Weights of a small GPT-style language model, trained from scratch on English Wikipedia.
Size: 12 layers, 4 heads of 32, MLP 512 tanh GELU, vocabulary 1477.
Architecture: LayerNorm before each block, learned positions, biases, untied embeddings.
Each number is 128 + 24 x the weight over its row's rms, rounded and kept within 0 to 255. Layers, rows and columns count from 0. Numbers have three digits each. The size before them is the row's rms in percent of the matrix's.

# layer 8 MLP up, 512x128, rms 0.272, rows 284-489, columns 96-127
095:175109167113129131133122156134120144096151107112089141175083148120138127118149153181081148124120
099:131137165133094103115138146122096131108200126118153134126145117091110118108121124122128091164145
113:103081111140162145136140156134112177113157126128104150101144138145098120112102157146117111175158
117:100109099134168144146130072157084148125143138104122126131075140101147187121129117149078150111150
097:134126141126131135151139136141167140109163139120128123124106104164126128120121097135089126127122
115:112134124115112166126117149126067140097099098141135166113083163148126145112145139104102099146133
105:138107116151149123164156138151123115100175152128158136170100118130143175123154147115110158133128
103:134122103087140125088114158121131125129087123102131086143163137135106134124145102077118098122114
110:116122082080148111069119082117169119157095113100139134119120153139147151139085106121118164102123
106:100158123125106108098119133088146136127114111137143144100101142155136150146117112132147126129137
110:112125094125125134146119106122093142123122151123118122128129104102149122113103102116110122153122
104:137176133177091164091150133120108180120101117165103159147139112110136124121150116115121162104104
105:149156184086152171161107100157114154160147135111137119145107120125123143152135109135121042080103
103:116144166100101136129140111172087178105163120111130103120128107148127134128139156213096147116138
087:138149139146142202138192183124143127098083076099125128109168094096123113114129107140117120183120
102:100176149089164119151151137168143142119096135128102132062095122110129121080120122129121145108113
096:104141141090151150124120156151126095142144058133159136146102120119122160133114130143173146147130
104:095144124093074140123095135076104153166131127143111098127151103108135113125114104144129087126139
108:163096133093144156113162117112116134153142127118118138090122154160111109150086192148115116158104
079:113143091138118071119159137108134168096147154148123104130099121165132132109139139132114145106111
107:090130111141124107134135147126128155145106095147122118137131110142133121154153084111153134088085
094:096130098139128147140143142091131143117091151117143139099158122126073136138091127094117114122094
108:110110142110103150156137153153102125098165066102157083133146131081148117142117121151170122135113
099:098176156110137146171128130115131112131158105128130127136117092109121138114174102123090153121121
115:114131148138153149162076126128141129129112144155120129059132135095118115140170078094126092134132
092:079122093134146118136135099120098130126152130122082150156116116103101128064153142109139135168113
089:097114105081129131118134140140161144128158141109095156139095155134138103139154137115134130139087
103:134154136157158137137066136104142110153154108120135159125124108137089156150094124146098135122112
100:130086095093170177121099113142122099139134127116120113145105104100140098148121163084112178134129
090:127147134130146093162133141163133126115127112107127125134137138127152114114152155092131109120086
113:108141160105145139119132137147101138103156184176156116153117145111132166103161117101121119128098
099:119107130126112165118156134146090132111104160145123130129181111111093143156099142171111139167140
103:138104139149115135128123080130132118162125141073111119130136112156131134116151109125125141144134
089:152116134137159143166143108124136153094144093129094162137116159142103124077120131140113102137127
106:172143066126137130142157125167125151117121115150150149141096151073128110111144083147128107138138
088:103131168152129139139138127103138138135185134142132112167123147123127103113124108103093141120125
091:139161159128134124126107135146168144143132126144120141138150109094125106172138101116112139129149
095:133140100137151113088139196112124110103142187158119161127162146171128150090116123139122146129125
093:116119107122145164123128158149143140166148084121116105086102081132125153105145149170123119125091
103:146138147123123110101090138074107135108087109157142122108111138163092154112112119149099071142140
113:104130119147146129124147158131108140124137121154146102113157176096084075145140123111158114121124
094:132132113123136140112099153126153122125206170117107105141106143147113134135112141134139134175125
094:107187137120110127163105158105144161128128122129091182095075165078135143125184098149162111122076
099:188143124127121131116138133135142099097132156157130115115122180106109160089086145140108183155110
098:118110106116131136121115159180113137139124152109155097092120133167179154073121145130108157124112
106:134145159115156130095130116148140129139136084147108152111128137141135131169141142118137117148083
103:113149147158141136126119173102123063159120092146095156151070117122120156133168079141137109142142
090:134114138092107121141174116124176119153179147152144120096141151118127092095152122107142111153089
108:104113153141176110116124162141130170130135114156145137125131133122101095112092132076106108117127
103:103134116145137146132174136154126153115138095123133174130084140113104142094136140139136110079128
096:131122129124148107151121138122091158119112119141107111127088130119142152123136148115104153076158
101:115070151101111116157118164131095163101154078104105136125153134145092145138140135111162101113130
104:125131072121145122110106131122096156102136100109145106101140106135141128083146164104165155135154
101:157166107105161079132129118129121169128134149106152110106154144158165112142120122129084112132115
095:123149107128127148147135131161169180116144139144128150095129155107090123143110088118119092104149
105:129153137152146132131120101093119163112129146162119119099099091164136137129111121106103127118119
076:112106104139119097113120115125184151156093081127133092169145139127135101084148100107127118125119
105:138122127094169141178188121106139095164136155113115099112089135123119152152122079105115101136103
096:117137135113155150150104168085143138082137122108099110128140107136140127117149081118152119131131
101:117178111138116133183079140149160126123150134097114171125116080150106097144161134128114106150139
105:111112142085096120099159134163088148139151142165117133104118162097140157172082131124133139147119
099:131161103155124121105126146169128105142165138093099173134120165160131110125138162171135098111159
098:106133111095123121121103095133127177148145170119170120135137158170158090167085118160116110151079
098:120155148061124112127122127141105122125143141160111114109130164133078165142118143086135155068158
095:091094135126145157104101157106159108129161151147158140131158100137088142171143167164125099093115
082:098132128122169109128141136140114082099163074166113175131111094148098127157188143096155100151132
093:125129129088118160150135127130103123086133110115117138181129133139090177117124183119127153106159
093:131189151133123123132134085111131150119138119106081105138145152154097113118092147130149123098150
082:140125165139136157116146147101096093123141164102112146108114110139162122140151071150196136156112
111:101147166088097148122153141127103126137145140085112090151075154112116106100142079187155168106104
115:104111130103128135139113137129138182165165162133145133118119148090134142133111084097133093126141
092:144129141157159132126158108104105124137166128115142121104109131125061095150099112137146157156146
104:125140153068134149137161132070123159149119143135129107143155098103088189145186128113107096131122
106:102141153128159107108081123161172105160093111157121142104133164095091108128108106134171110152145
102:098105138129125157112123155134088076137083094125161143115114108100127118122151135162110118086136
097:133074103097167149118153149113109137151107135138107142117138114108133158165136095153153125122135
105:147151154158134114136103135144094130102132112129110187123134069125126141123108107100140102140134
108:141120117144197123089146168128140108134153083141112137148104117111136089150100107188152140109122
091:123121107093154140127172107138130123134172108150127128131118143113072131141097112117090118175119
088:141127103082124136140105152117157102177127102164161117128153128126092189127110157161097136114096
100:136162123081128120165104183143129103096140131171153158147127073129143155124112113110144128126104
088:124143122145119109111111142157118113146155121117114118136143115140128125108126146155104144198142
104:138147133117135150150151145165145126100089103166139129120072135109130113096123130133146087111100
103:089151124124160113121135151074080150152125146110144141150136134157159150133086121113118129110174
100:146122171141120102182122135150102151132084154122087135063140120135146170128134140124125112115146
104:142144158155134080116133109132117120175143136173125131104151170149104176116142100086103146134126
098:139152160107131067143113147122124139079083106144147143131085156110095144176150119148132056125110
109:129111159127161161122102130123107159112174104159145099138109134111119110185120126134136143132115
099:106144136126137114110147172129124133118122103114146146156123104122084126113133137175083063131146
093:076181153111131135114135127175134078104141160135153121098082159161082157104108133142114133148096
097:155135091121140143104105131123123140094111097139141137192088154109110159120140126129124156163128
085:069116108140089118162127125125141166109171162096183137092142101148146108176126097134155124118122
087:110171101133120080117116094138149138151124100145083137118149139148124100137121143135142106158123
101:116142119098129106133125127155161130139105139106098143186133147125099177094110145109163122122069
099:129129133098113147142073141135116122097126115130107124120133141119094111143143143117123146167115
102:112144121155141111143145139172124144137109127124170146112142114088160107131114122154116158163113
096:098157142106177122147136135164148121185142156138108145085116114120098118141128170108141119116148
097:134109139151151132101132110137123142102118136123101156076105109107124141176097170109132132140104
096:122138116135107131105124145127150148133107141111176130112089132111105088153126114138130109111090
101:140138134181110146094118118145116145183172141093100128087112109158116111070158166121150113108102
104:087156132216166143120123129126107127104120099134093126141158149140133077154130155151115117108112
080:138125174114125159107101133137106130180163141110119088080154160100123100107180114129154111125132
099:110154139137153104167096133151137115133165075136136097098131158108113141138155123131153125134155
098:137160150088164083165105154168133134124117129118168162154133120110127163128152122106154113127117
086:093173131155138115113152092124131109099123141158139159124164137110096101112060127130160075134121
100:115099124107149111065140156132125142159135131183103130139131175093097130151126193131077173155105
110:126118165125152114143091151150107098125123128158105132113135139136097138089116085133117115170125
108:126133148070138110122120160087126164107104120162193156137132187123051133090103093143109147152153
095:114151158151129148160142123079141106105153130135075099158187140131085112110129107145103146115104
095:149126143120092120132116122097121134141103134111169173119138090135126141117130111132105153165087
092:088129139152165102104125116079114135122129134082151152131155152108115126134119136093088115129116
095:143092149141094147136097109178142152147192167122116116133152152121140153114118131110118151096169
098:093101116077149136186085114124118108122100117178134149148164107079136122122091109120139169130120
104:134135158134150200147164126114086111116063095137126130141158137124142115136142117137113130127114
100:099168131116144147115115134133120181152119124127128137120136115126096154102100123124142148106122
102:114159127118115137125113118167157144094154137114161147126124095116186112131103074143159094115133
114:114081128115125126129118120087140126130156135135123108133098127075148116103141068093148115142089
104:097160159120080124142137105156154118131106121094136153097126135147127145088159155180138139117125
102:168128152112140157110138143104078150126148149088126110119159106150107102115083076121101164109148
103:120154138118158140132081168114084126119143137127155045140164105108111100145131125141123101131124
100:118136116134128120160129092148139148106131123135150107112117112099094107126105121078093070131117
104:128128143093131130130150145167122116128157110142166124110121166121070100104115050123116183129141
119:144110148138147160157134120108114087105157109140143119132126114118115172106136118166139140148101
110:151128134133135134089112137113155124118155149147113144120104145160201139102144109155120121135069
109:135132127150202140095130139109187111100079116133139121115153154134148084133140116100151091155115
087:110121116128123141108081134079161106105079157164131152133136170110125105102102127123134100101102
090:109116123124153155149169179136111119127103124099143137162099155113129151100156149105108113083103
112:110133153113161136110118113107118104150164155160093134154127121115119145116100138140106121121156
102:085171119113118139112109142133140133140156080139144179136120113123167121103124140109180136115117
107:116105128116125156139096136085107106139118116097172171120124133114126112100122151121131134104127
110:159105141129134106117099146112122153159140116098125091119147132128129114110120102114097099118111
073:121119150103128147151106134156154110153126122100108121128088132139171156093071185155126116104151
102:107129080094157083138126140098063154126109120110122146099101110175115131100096084108126107121113
101:145097107131145123136106118143102133055155143122115146125086107140128081103152135112128129111118
104:132167126118123112131150069119128147130146116150102090091124160130088112139105114149122101130103
093:103132113141170187099156071121093106162127153155096117132124152090114148119110147099121120140138
096:100136130092127128090158140141105106167139161211168072141157177117131109128121127110140131145082
106:118127125089116181145113124141138134169103140135129145086088117111151141137120129155159166111136
098:130143119177139182124091111119173140158109099124134177105120146144154117163136109143102159112126
100:161138114169185105093140154148109127067145107110108106129125142147110138109087089143116084114105
104:152147131148125128143107121116110140124105174118126132099167132136133139092113163110125083107035
092:127065126123142124114151096113105128160142122118138114081109127085097124160100138109116148115141
095:087144138146129111149120126137141110118128120121115135129093104143132151138117129123123108154138
110:077174145110147144145167185148106194154131159098149143115142143127089123100142136118099133128104
095:151121101142147149119169118129130131096117121163119110098145138092120153157135102161073112104168
107:079132067149185090150109145094123116133140121128145117122099154095139134105093138126142092097135
096:066128135120122135177141118121114149170114153156098092162079115112135134120100128143129143121081
109:147151147153102099140116107128148136094126119137166123116072131152088107083117149141138160168161
102:116118132079139147132141072096113140155175137127131134119142195142177117122112173142116082105138
100:164106129132151147160109163128117138122137146121106127117114080163169109139084107120106115123138
098:063164124124146136173173156116111122126148117137133180152139106112159122177127149153120080137148
090:097152127124144062133010130126122144125154148132137161130165125136145111085141148135115153114114
104:141155151119120110099120137145125150142151126140097106130125097101138157120093083159128124120154
094:147140151126115136138115132121171156115110126163107115112053148158087112130106139167102140077137
096:109104116098124161130134162110145143127109114183183143151162095099126101129166154157167122143102
096:117123105103166107171131145096141160126112201124133145130122098104107123118149109107136109131153
108:156171092105157106135099134174150129107130176148110171101121085094133111110117125143131111104161
092:121156107147090118127103117137163124116116145120072154098124161146165095114163140136128137070125
103:151149123147141102158102129136135123118107124111134167102106104162127145155147122122100115105177
101:103116108125139111130137165164099153101133109117072125118126131122112135139103175140117136084129
113:112139125140126136142126126071152136126146116118121121063124135112131107103100136108109127166147
105:098105172166113140166128093094182121094162111118097116126145132104131114117176122116125123117130
107:141160072104111132097082109127115133120113128132155150157109152134158171107127129132123131131165
103:142134131132142118111156128166141177138129144124160127113171140092128092126111115122095147118078
093:117104151148147132135128141135092134138108106112129095109130094141139111111131108087072161141109
092:123128166136096071113145147070127125118144120141098101139122123123142138125108105169129146180173
106:082127142176117098154158100131092154128084160113131119091111144124180124124095111135123163133066
117:110115139093127127129138102129134162150131115089149146154143095130119174131147110116148183136093
076:124140080122147146135135139089107145141112125112113110102094146158167126098139176099111125110092
105:132146104127140126128133134125174113104169104118129136107122108133127111111111110101166087156088
103:153170124129171139139120153087146185122140116113120121153144129129116170116148133090095085150098
105:142157139098115154115082130119078104087131105135139120162126121067129133132166109171108129112151
105:118124163142086116145145118155161157134149166149104146121115110120138105133126098138138133121124
113:131183119160127088119143165096086125092149128118097146127161117119118126112138135118120144145089
098:111128148088185137150160134134116120087110126109137161144169141095112168118143119111153131130101
104:171122138129125133136103121094125160132094148116128106104132129122143116126105089107110070178087
101:118097206102134128139106114157124097093122166148129108121151133083136132150153112106114112121148
105:110151160152117125110120110079096148114090101150118125137105122116132108186123156104093084115100
094:136134116114162112116170116147129159088107109108104152082099179132126077128110118140106105120101
095:102151131134101080125110134180096127138144138127083114152105141135086131139133145145088112145102
108:167181163130124150145124119137097146109150107092119155124106160148145134126162137146110139129127
092:119137128122134072126150099125111147169120120112116174104110134127128141152123118108130177125133
099:074134088118090143115138137096113122142189135107148131135158141095123140138111133142128078124092
111:154153099096164164157111109095117135142170136150151102089118113159101165173106134135103175135152
105:132156111130116152157120114154161176134119109125149082106084143149081129093111102163154149095103
086:122087119118130121142114122135111113115130118132108153140059113181128160117098123131143115134107
105:104123180132137122115143136145111137164102085114149148107166114092089130116101132138130112144156
091:124096116145116100134100151164126120171144146120140141148119122102135136134120099091148121140116
093:108129116191137129184183135132109166097153165126105167141129128118152102115154162152114105115101
109:100065146092164135143124146129073094134134154117103145123107122117122143111134122128167120132107
106:140154139108135132134137127149158147136150109175143159144139171105112143118115118137162108162091
106:127133119171190092150133123108154147139126154107108101105143133140144109177072121109099111100128
110:108138096111151124121108171126115125158109123130147154141163139103143135141101123126120161141124
095:083140124146136177155138105156149121171128167103157113085101151146141151148107149106118077097070
104:098173154098139081162113120144124116122121113164184167095130117111123116104157118141104119089160
108:114150155141142143122150136098146137135165168106138093129121174105141096121111103139088131103159
103:132096132123115123110137155110124129149128076121130174143086159142096135112136128110120086175136
100:136127083123149140141108147142104181162170125077089126113096120131081159097124125118162151132166
097:133133138131131157088179100102140132135123172138154107113130135142116119072110144152091116116092
099:166148094102158161159162165113104113131106167139095188137119164097139126104124130129170156109126
105:160185109107120121172097152112115111117141107110155151123109102142102091116118141124137142136188
095:119144141091147100119164126143100158126148124102136097121078154118128146139166084156100112105086
096:125148137131126139172165131161107051147121133144105132132146145137106131147122142133157171126146
109:136124107127158129120149132146117132101142101116117091141137152135168093092169134153135115129103
094:131101138118141119112132129148134109154102160128173118148148107121122115153153175174159157146162
094:139146109174148139195124140129089161151127128162128118131166146131146141102177121134139121135089
# layer 8 MLP down (transposed), 512x128, rms 0.279, rows 284-488, columns 96-127
093:142118158145141118129141108118120132120134154129119133147143149114157137113119092126096083078151
100:102149137053123147191084113159135141114147100117104115112120156132100104148162129161154107115124
113:157115137154140108157125150161109138150110191108123119125128111118159113129111131127157128129141
105:105131121165137110146091161096124146107159125110117102135157102151130140113161138183178139140159
094:142140133149079113153134124115135102125125136188151150150128099114162125107095131116113166112117
127:118124130164116138124138118096139159148133108178143157136093171097113110156124160154071158186090
099:135148176110096073102127132162134108120111120109165154151126105143150125134145135129129180135104
109:144168129105154148125153170127126097141080139125126135124143095095141169142100084117134142102111
105:165124130119149135092145119175129111113112138116120146166121167116153119172103061125127139121130
099:152133124124097161169093110160070144173169056123157126137140146143117131133124142103106112127135
103:120108145148151131137148116106170112143127142129086096129134126136087144099159115150146126163170
103:132144103105134135141122139142136139077130134141153196136119169107138140155137137058153112115148
098:112124124123093120104139141189140114132122158128124104165147123116156097135142146156137196136147
111:145128094071107110134146107119139144101119115149153143128108140126135139145168087127119132126106
084:131100113120132134138145139098151097083147116132100126131152114213142125150168154128117102137131
095:128108127144100112109140141101141132129123148103138085147141093097118122141138112105138146097126
099:135162071114169121103145149114151159156138188107102116142147107105142145144119139127124136127128
118:137167124132133126161126182117096081109099168102152129135120122129160095154148134140142104169133
109:170100139154138128059146111150113100164134124119122129110133146192146115100160151095137140157098
080:110134122112115165133112141132123129082092081119153084147160156149141102159141117091103106147137
113:155105131109112136112195140144117112148107133116102133148153143074150108113091172155114127145107
103:179126103131156095096138098129197076121107166067115111120146108127134141149150151129136149133136
121:166071125122139129126112132119142146125107142148141172160131135104134118116156119173136104151097
097:127153144173114151144141084136154142112163116180143124120117114109168136115126098122095159125147
124:158130172102135114127132112102145132078144114112126160157117194158142099123153132175145127126110
087:167136136106075148104138135108084130133159140101160103131129143122119154131133129141127164099126
089:131135125120159144107079135095121136115122173107115140158118164145135133120113103153151110147162
106:136129102083113089148155140120147091153176121102162135157151119122143130125149135083138125154155
089:136135135162137161116145178085120129119104118122154127131105106159120131123161072094127159095157
090:140148130142107128133124115169138111146173142146132132139164096156100100144156150112113151086160
116:082134102147146114142085090118119169111127120111176105098144106110138135133101134158140118171108
092:133115125124159173137140137092150105106120117142157169130102111105150068139108107118154113136089
099:117095133163132185127137149125126158122117103128131151140100118090129133107124137094110127132116
085:178104121124096133136119155152130133105139194143200174107181136175142151140145131113100140107108
109:117155169142147141124175170125122128151119150056107157125115098076167116140114112091124141109130
084:130159149155156158145139139144151136136143098112143139124148122144119119147141138138141116148152
092:099137133110089095139112124163138138133133144128153174127111135156100133158161090174101122128166
102:147122151112151135173137128137072126123107094109102102102124119140148118122115146083143115127124
098:134079141169101140120113104162152125123154089141174145166090159132110179154133126114113122088095
104:167128115145105102160114108138113120108091163160150141156148090101135146138131172138135137122130
119:093161141120142147156063130143140150110157112125143108133088156132107093100105140112167062140126
092:154096145110134115164105111143112128054153113134193143077073107145152107130120115169111126139149
088:135125129145084113138117097166117099148127140135132107158123142100162126122113126073119132131108
093:137146127134175141135108112138117085132110107146131141134096066120179144124164135106126179111133
108:156143119134118131095157133124113089120097122157113112190142151132114146170118168134186150155127
110:109151203152109126125066119136155138149127106165139148094135113121129171130117161107124104114177
099:139101164126132124121098120165126157144086122170149166113139080119138144121072110133132106141138
087:107137143144118089148146106163133120106106167130124078134165124121147156144088127141100120129107
108:106100117077122090138090136142109138157149094132121145087147159126140134122146162167109118119142
098:147082151110154099108183140161145116113138154138136117110113120114136109129152133152179138131137
094:142182120140133132117142119096133145140133136120157132093149106127108067132136126145155134156136
098:116125167108152116129116132092163112158094146109148117111128103069174177107119123158130128119113
099:118133093093117145109128137158100112148144148126176103129109083167124084147150157172081180127138
102:118082118101157123158132148139134105162149135123135116135093111114114132104139149140121136124179
098:158188155134153116104118131140142097102105168100128151144121094079166144128104126139181108157118
097:110131109146146131151073148156106152101136124122118126113120122148101172113118117095167119138121
081:141108122116139161123114130125155124147114142163144167142114121112103126131104105155150116156119
104:114119130121174151132147143115159172119138115167133159106087138138145112131118134123110119112100
102:133184121133131111135087135083165104106116157140186135180098154137146171174139140166152116130145
107:149158120139161128139128128095139089123126100108150158112107135089103105133144136126163112087078
100:159057089105116131146084119115105135096142172118180128148115132141122155148097138118169143161129
116:096103088109139129182119113161106125163127145097113152123142179135135126153137113126135130126101
095:139106160115150121080153130142135108149098125136124099135091106122133130094111118162102123137138
100:150172122138127119128156137104123106120099140130106093135144110163164098085127100087127103123120
089:140134133160137149113097134098139167110111115141145123153132129141124131146126176126113118165135
078:150096121091114154106094149126141127099091115120095151121131174157159117188173127151099144127161
100:154085161117116142099115065086121150111084118125167117140106170130134111117137121158141148184153
094:120147116132117149130137118128119117113099111106171153145107102124138115157145111114120117161141
075:120131175112130115134103091086125164155129121122134092114160124145116156124118166117122128136155
121:085097127133099101126093117137115101155100128186112114139134122111101100100125116165151150143149
124:124154133090185150125173118116098082105123104122148121123119119132135159131139162173143130124147
098:099140122082112145118123176158105110092102101142092183140151147132154191110168105128179148070132
101:098156111093143158138153133162145125104105137135161134135108117100119127138153106155120116118155
106:134089119134108095141132100139135104118133106134125081116146108118166135121099100128153128140118
112:147139109152101115131125181115102139143142104160137137145122144113120161125074132109128117151089
099:155101114139124125150113146123141146161127157124150116113118096153131120105134132073109111117121
097:116090113096135124182141121153103122116099106134115088137187123124117128104142154162146121157126
096:144123122123147133126141150136088124138132181150138105143141113081119113102129189167142133156094
093:149142113169117107153095091124131133141161120131193147129135144128148129138141131102084139137161
081:110127102157122144110064135124157126147148129111111158163122087096080137111112161112104139124128
103:121124122096156148109096125137118084104086122095097132132132136130191153134134129164126126111131
084:102163170137122170108115155123125137112081184136120118129110125129152103204120162176137138158132
106:166113129182141102142121120134104114121158111111121123143102107146110120124170138137136164124122
100:164138140158106132111140117146147144130136124133130139138171128107132130128124155153161093166105
097:133123153126091117124140105172130156112095168149137111104153168108139156150111085137155096102144
100:146113165121098096146131147168139157157089132134172135139135175128136111130150122126140143129061
106:117145139102097172137171133128131153164103130102135146178137126143149114151155130144132109128136
111:075122161151133104129125093110124135099156091128099123138116127138173142178140101169086132089149
096:104104123089137105099107101150132139133147106170142112211119136066157112146157119138137147080137
097:116113146143101108121130102151151109143098166148118134147089123091164172112091180120138154137113
098:130117131142118160096125141155106134101180135123116132157127116171081100144145107108121089137112
078:136118124114093136112115120145148110111092125108118104131128100154133179133123138120135122098101
082:127102122160143163120097148133154132091095129150166142120122140137122129161185142105113114165170
107:115107115151139107065096128107125104151086140130094135167132116141153128125135130098156139135141
092:141100156112148125112122126133152137158150126089119162133133108120117142178115138098150157108145
106:123135125155097087122131134097081130100090142091115152176139113123111086106126095160113133096116
105:146149128141140144123095095124117118113092137131116106161095158128150171187147087121139123157121
093:146078136117107172108112101108099141159125136121103126111127118125155141162150131132155143139136
103:129111102172160128112146114134102162143140117110143122118103088152142117150103116125121140114097
094:103108120153136125066126165118117125128081092186151125159125149125105121162100121135151121161108
106:156115068139087188139112154093086142132125112094153125153135085185098153169125143146110139163102
073:122140104110120108113083172144124140128112112166086118142145147151165162142146170146148103100143
093:169167158133128144093135133137140148111105133114107107160087113152166108141112116145129152093109
105:144130125123144151121133104133191109167147158134117132114126156108147099151109096151172090130068
090:123114145109152117119140097085100125138114131148139110101136082117121104149120146137152108103127
102:085136116149150131146123134116108124144135143142172139144144120116118172143148154143127157148082
120:148123120112117125157134106122116101146068168157146098128142110131115084111098103149137094109062
110:106174130106102122116129122101121111087081177142126157147077140087198108149113115120154123138109
093:147153128140167125111104128100146145112096114128099150152158127139138087153121088129151131100081
088:143180111087127098151102112098120123126135137144148126140115121114129135161182131118127108135190
088:137115162103129160118106109173098112166128111083171151130102110093129092139137131152108131135102
097:099113103120126101131145154112170097120131105107154136128107112157128106146186134145137067112151
093:105136129141135097145123109175117123122131108170116151148125126080127124137137141106112112158174
100:136121123155124140125174087106096138123086127173107144140111110138109104113119105153176110170118
089:153132196158114102141139156099110090120157110109121138125149116150153088153157160156144106149151
104:104131120153168154154114142109142107106134185124180181118138144098151143110137101134147132146112
113:141147129088163143134082131143159156123098132110136122157155115081124166141114137158139120099121
095:178076127115094150125134067135095162130167120116177160149157105126118096152122115083114124133108
103:118134137135108134147137141140122097149110141145151154130144092147139112171136130149167107095051
113:142082129107135125079080129148113124108084147108147142082110133147131108158104151124182145139099
110:117157161130163146132085188104133152125089165113164141162153126107155158131131139165164099112161
106:109151114114170127122092109110144125053106158124156119135100101132139131070143123109141086123130
107:131129124157148128127171132133107128122169088122123118170141155152091146109117113130154122112141
119:115090154133103113115150103111131131146135151128108101145132152091155148113118129117129124123101
103:149127141083124168116157132131132129118089139157176134160139182085105114107147105111144129146107
071:130172149108124118158117156093110117127150111073136145122108141128131123109097115161111115100102
084:137117179167119131132208143108134103120133130090121130122154163128112128147096097109142118162132
103:113156125121195133111121145111146145117093162111146103138094103133110103152126100108151126119137
102:124137157124133107110140155127143102108128143114096101140117125117119138102080101142108135124137
106:120143100134096147119176120134090133124101137157120123131084098111134116118120100086118123126090
099:138107138129132123142121125146104151135131131153117126120085097079141124161135184147093118115128
074:133115124110159168133091184115094128134129110116176144118152103123075195161130146107113098121121
106:129108134148105140121102117137126125132118118154150099091135082098125118082115171118147116130143
095:125109131132095143137205143152108116129175087129145108125180086150112114122093115114124161079113
098:109145155131105164140056099118128156152140152140140166134103140131158128109163111133105132150153
092:125132134129126079162142141151119147114108139121174169183166129080140162160123130149113127105116
094:104105125103096142146180134131114165111100142088110152147163103146172183079091169136089123136104
107:167110134097158128140125138151108136142128127096108090102079118141139133152126144125149160122167
091:132113129133134120092167170122141163126131155132130130160102145124167145148118142134093126064137
094:153139120162155144145132152131117155067094144094107131118148161098147110151140105100106137126114
103:128149125144175161179183103133101149144152121125153136115129157139097143137093076152101149164109
087:138161164128128164106215116101116119146114141120134090123104136143116125142096095067141134161086
096:186156168116112118151113127080139127115092112112109097126159096126116152152099100144101145118119
105:160148180085129132107131109153127072109142110125129097113177120130124122148101092096104149131093
094:155107112152200128114117134112120132145110069124097155174119161107129134110111154112111119155148
106:105104151132167144147147134170144169101126116106133128155138152177105074108133167119115093128148
088:110128168160090136107096118155149145133100180122110119174164083150135126139102120149175091123104
099:138147118179111119124140134129122111158156118150111124098126145179103134117139105150124133152151
099:167115136182087098119101143137114110119139121142109142128128106110154122147093110109075143127184
105:129099082130127117140160160101145160125122167113149136149130108149123096141117167165170076116136
108:130127123136126110102142098100126121124114120112129122167105121116168120124099091094140105087102
092:122145130142140144098121102138123113137146123117131090181121092127094096161119170108142130126157
106:126108105109115127141097087128124129172141125100130097098107126146140087156144130174132170098137
090:148177150137115124120109096128134108129139144107145110115140113155115088102130167108123154127115
077:131146125137115142125163124140129134147131077123112102175160142146129165123159150128128164125124
096:152118186184109119130066121147113093127129141128132129136125138112131137131093137137086129119172
117:125117128138136120086111113156132137106157139151172170125101108107123114085158113106117114148148
093:102067131159137115102118147117156130113107161145138157113156161135065085096094144109133111110135
103:123151126141175121124150104104115121123132132142156139128069158123135076161124155111145105131181
097:123126121128122144131107133140143131066131143163170159097132138119147084124145115140139110134136
115:135134098104140108140107109121154103085122148162136188177124126151143085142122126141135138104132
103:151166105167157176149110104114128142083108104186115122100126155169132112108125103116135091125136
110:148133090130142167173193095114125122154129116098153149141118139149144151088076135142096133147121
111:131091136077137112131089121097145122129101120142115126124143119132124094161146160126150158107145
082:098147135122135179086130135105126162161099148119110124129127159138155146184129117162138113088109
093:084107127141157095136144096144117116114113159105105135124087100119143085117146154155089145148203
109:105146139151135152101116116121135082132146131177133137117148151144132089094156135169117148134131
111:147131174077120144100063075124105119163122101130108148106096104121117145135137150103129133093134
078:132122163166145154164119145140152148135118171113134108185120130157117112144108131149138089155088
103:135165166119114127105151103141165187139109135123163106134164138124113110120145125130099148112090
100:166145127138137164079106169124082153106137130140108172153119181135131143124125140141105091161130
103:066105112120164126129124108096138163121111120113123132122152161151111132115139079106109108159190
097:121124162150123141063089120141144104145126130159091125150161133136134101119122172124149135087106
117:135119132122105113110112206092129091120116173103136139105128093109125118130147157157139096102133
118:101109103132111149114105101133148105094159134157103146156131148128140149084117152156115116174082
111:113109066162101125118185160145136093116165140130104096143160106154135122124157133138110119089133
090:146150165180164142107133137163156163124175119146139124110132094165104079103110117136121134145164
119:160112149122141145172100115122143116111169142122152137093164106094106113121108120140117116149149
096:143117104146121100131142099162147113090110129151132130078171151112139121110123123111066151157122
103:150156141151164144146160142142103117110165142103115164165180123145105144155143147169110145122131
101:111120131117157103119134124160139146143114117120151156085148163109129146134169143120160129209184
085:135135101114149133149115119146140156111113106108102123146119146152140159135162135128115130127140
080:077117130147109127133127136151132108121120140113146145095089148082135156133119119135166140117107
106:128104163125143155130135096140123109113118097134128133155153114186152108121125083185127129094160
100:138095092130135111111070116162140124119123162147133121128119128097134182132155092181155172082105
082:166137150105121146089114161117171116142141165107132116120153096148096150161177139163132139092115
106:142138112140119107132140134150175135127131132127148105130121123161115144069134161134145118073117
088:171111140137117163150107120137140110164062097172172144135161122134166128135133141127110134151112
089:108164136109116121151117082133163152084140103165108140120109140127129105150174163085129115150169
113:141144136134100155073136130105106127135156108127153155156133118181152134131078124127139142100130
119:076117108145122127117164112108138158129049182089091112163086120105173138101115169121117138130127
125:106153102117143093112133145125170096116173120133111124151117144090085116105126104090162120129166
108:141081155113155092123144112139120141126144118104123142174137088131127120105146144110160151106115
086:118125107128126141134159121137135092137132104153157087111137131143114113157120129122157133134155
106:116137160134138115150071077151130132133119128109162109160127119132115134094143101119092138152110
117:099145125093121108122121111142134136117123127118131125094127132137088145110189140151151142127144
112:100114124138147132103109177127097121170131123129103135149115147094098118175142128132144155087130
102:123169139101117136092104129094142126116135154170173125117100109120105133151115111071125197157106
100:158123131155136181137099065079127085136084133125123156166135135140124107107167125106160115149113
091:123113149170124172151156108140149121111126122132113164146113129120136107128094143137138181133135
102:130141144073154117173107110121129074095123151118138099122098123088101094130153113124175135099126
090:128116106172111127143143128160145178135122176153136155157158147155154196101104145114159143161121
097:097097150138089116153146072138131074167157123141125147163147162150150149087156131198142143109139
103:120098136100128125138131099128135127121127124160106102148109111158160113132146095174133124109116
091:115152093160122110148152109113145136106129134083138103162064148158116149145156167149120073115150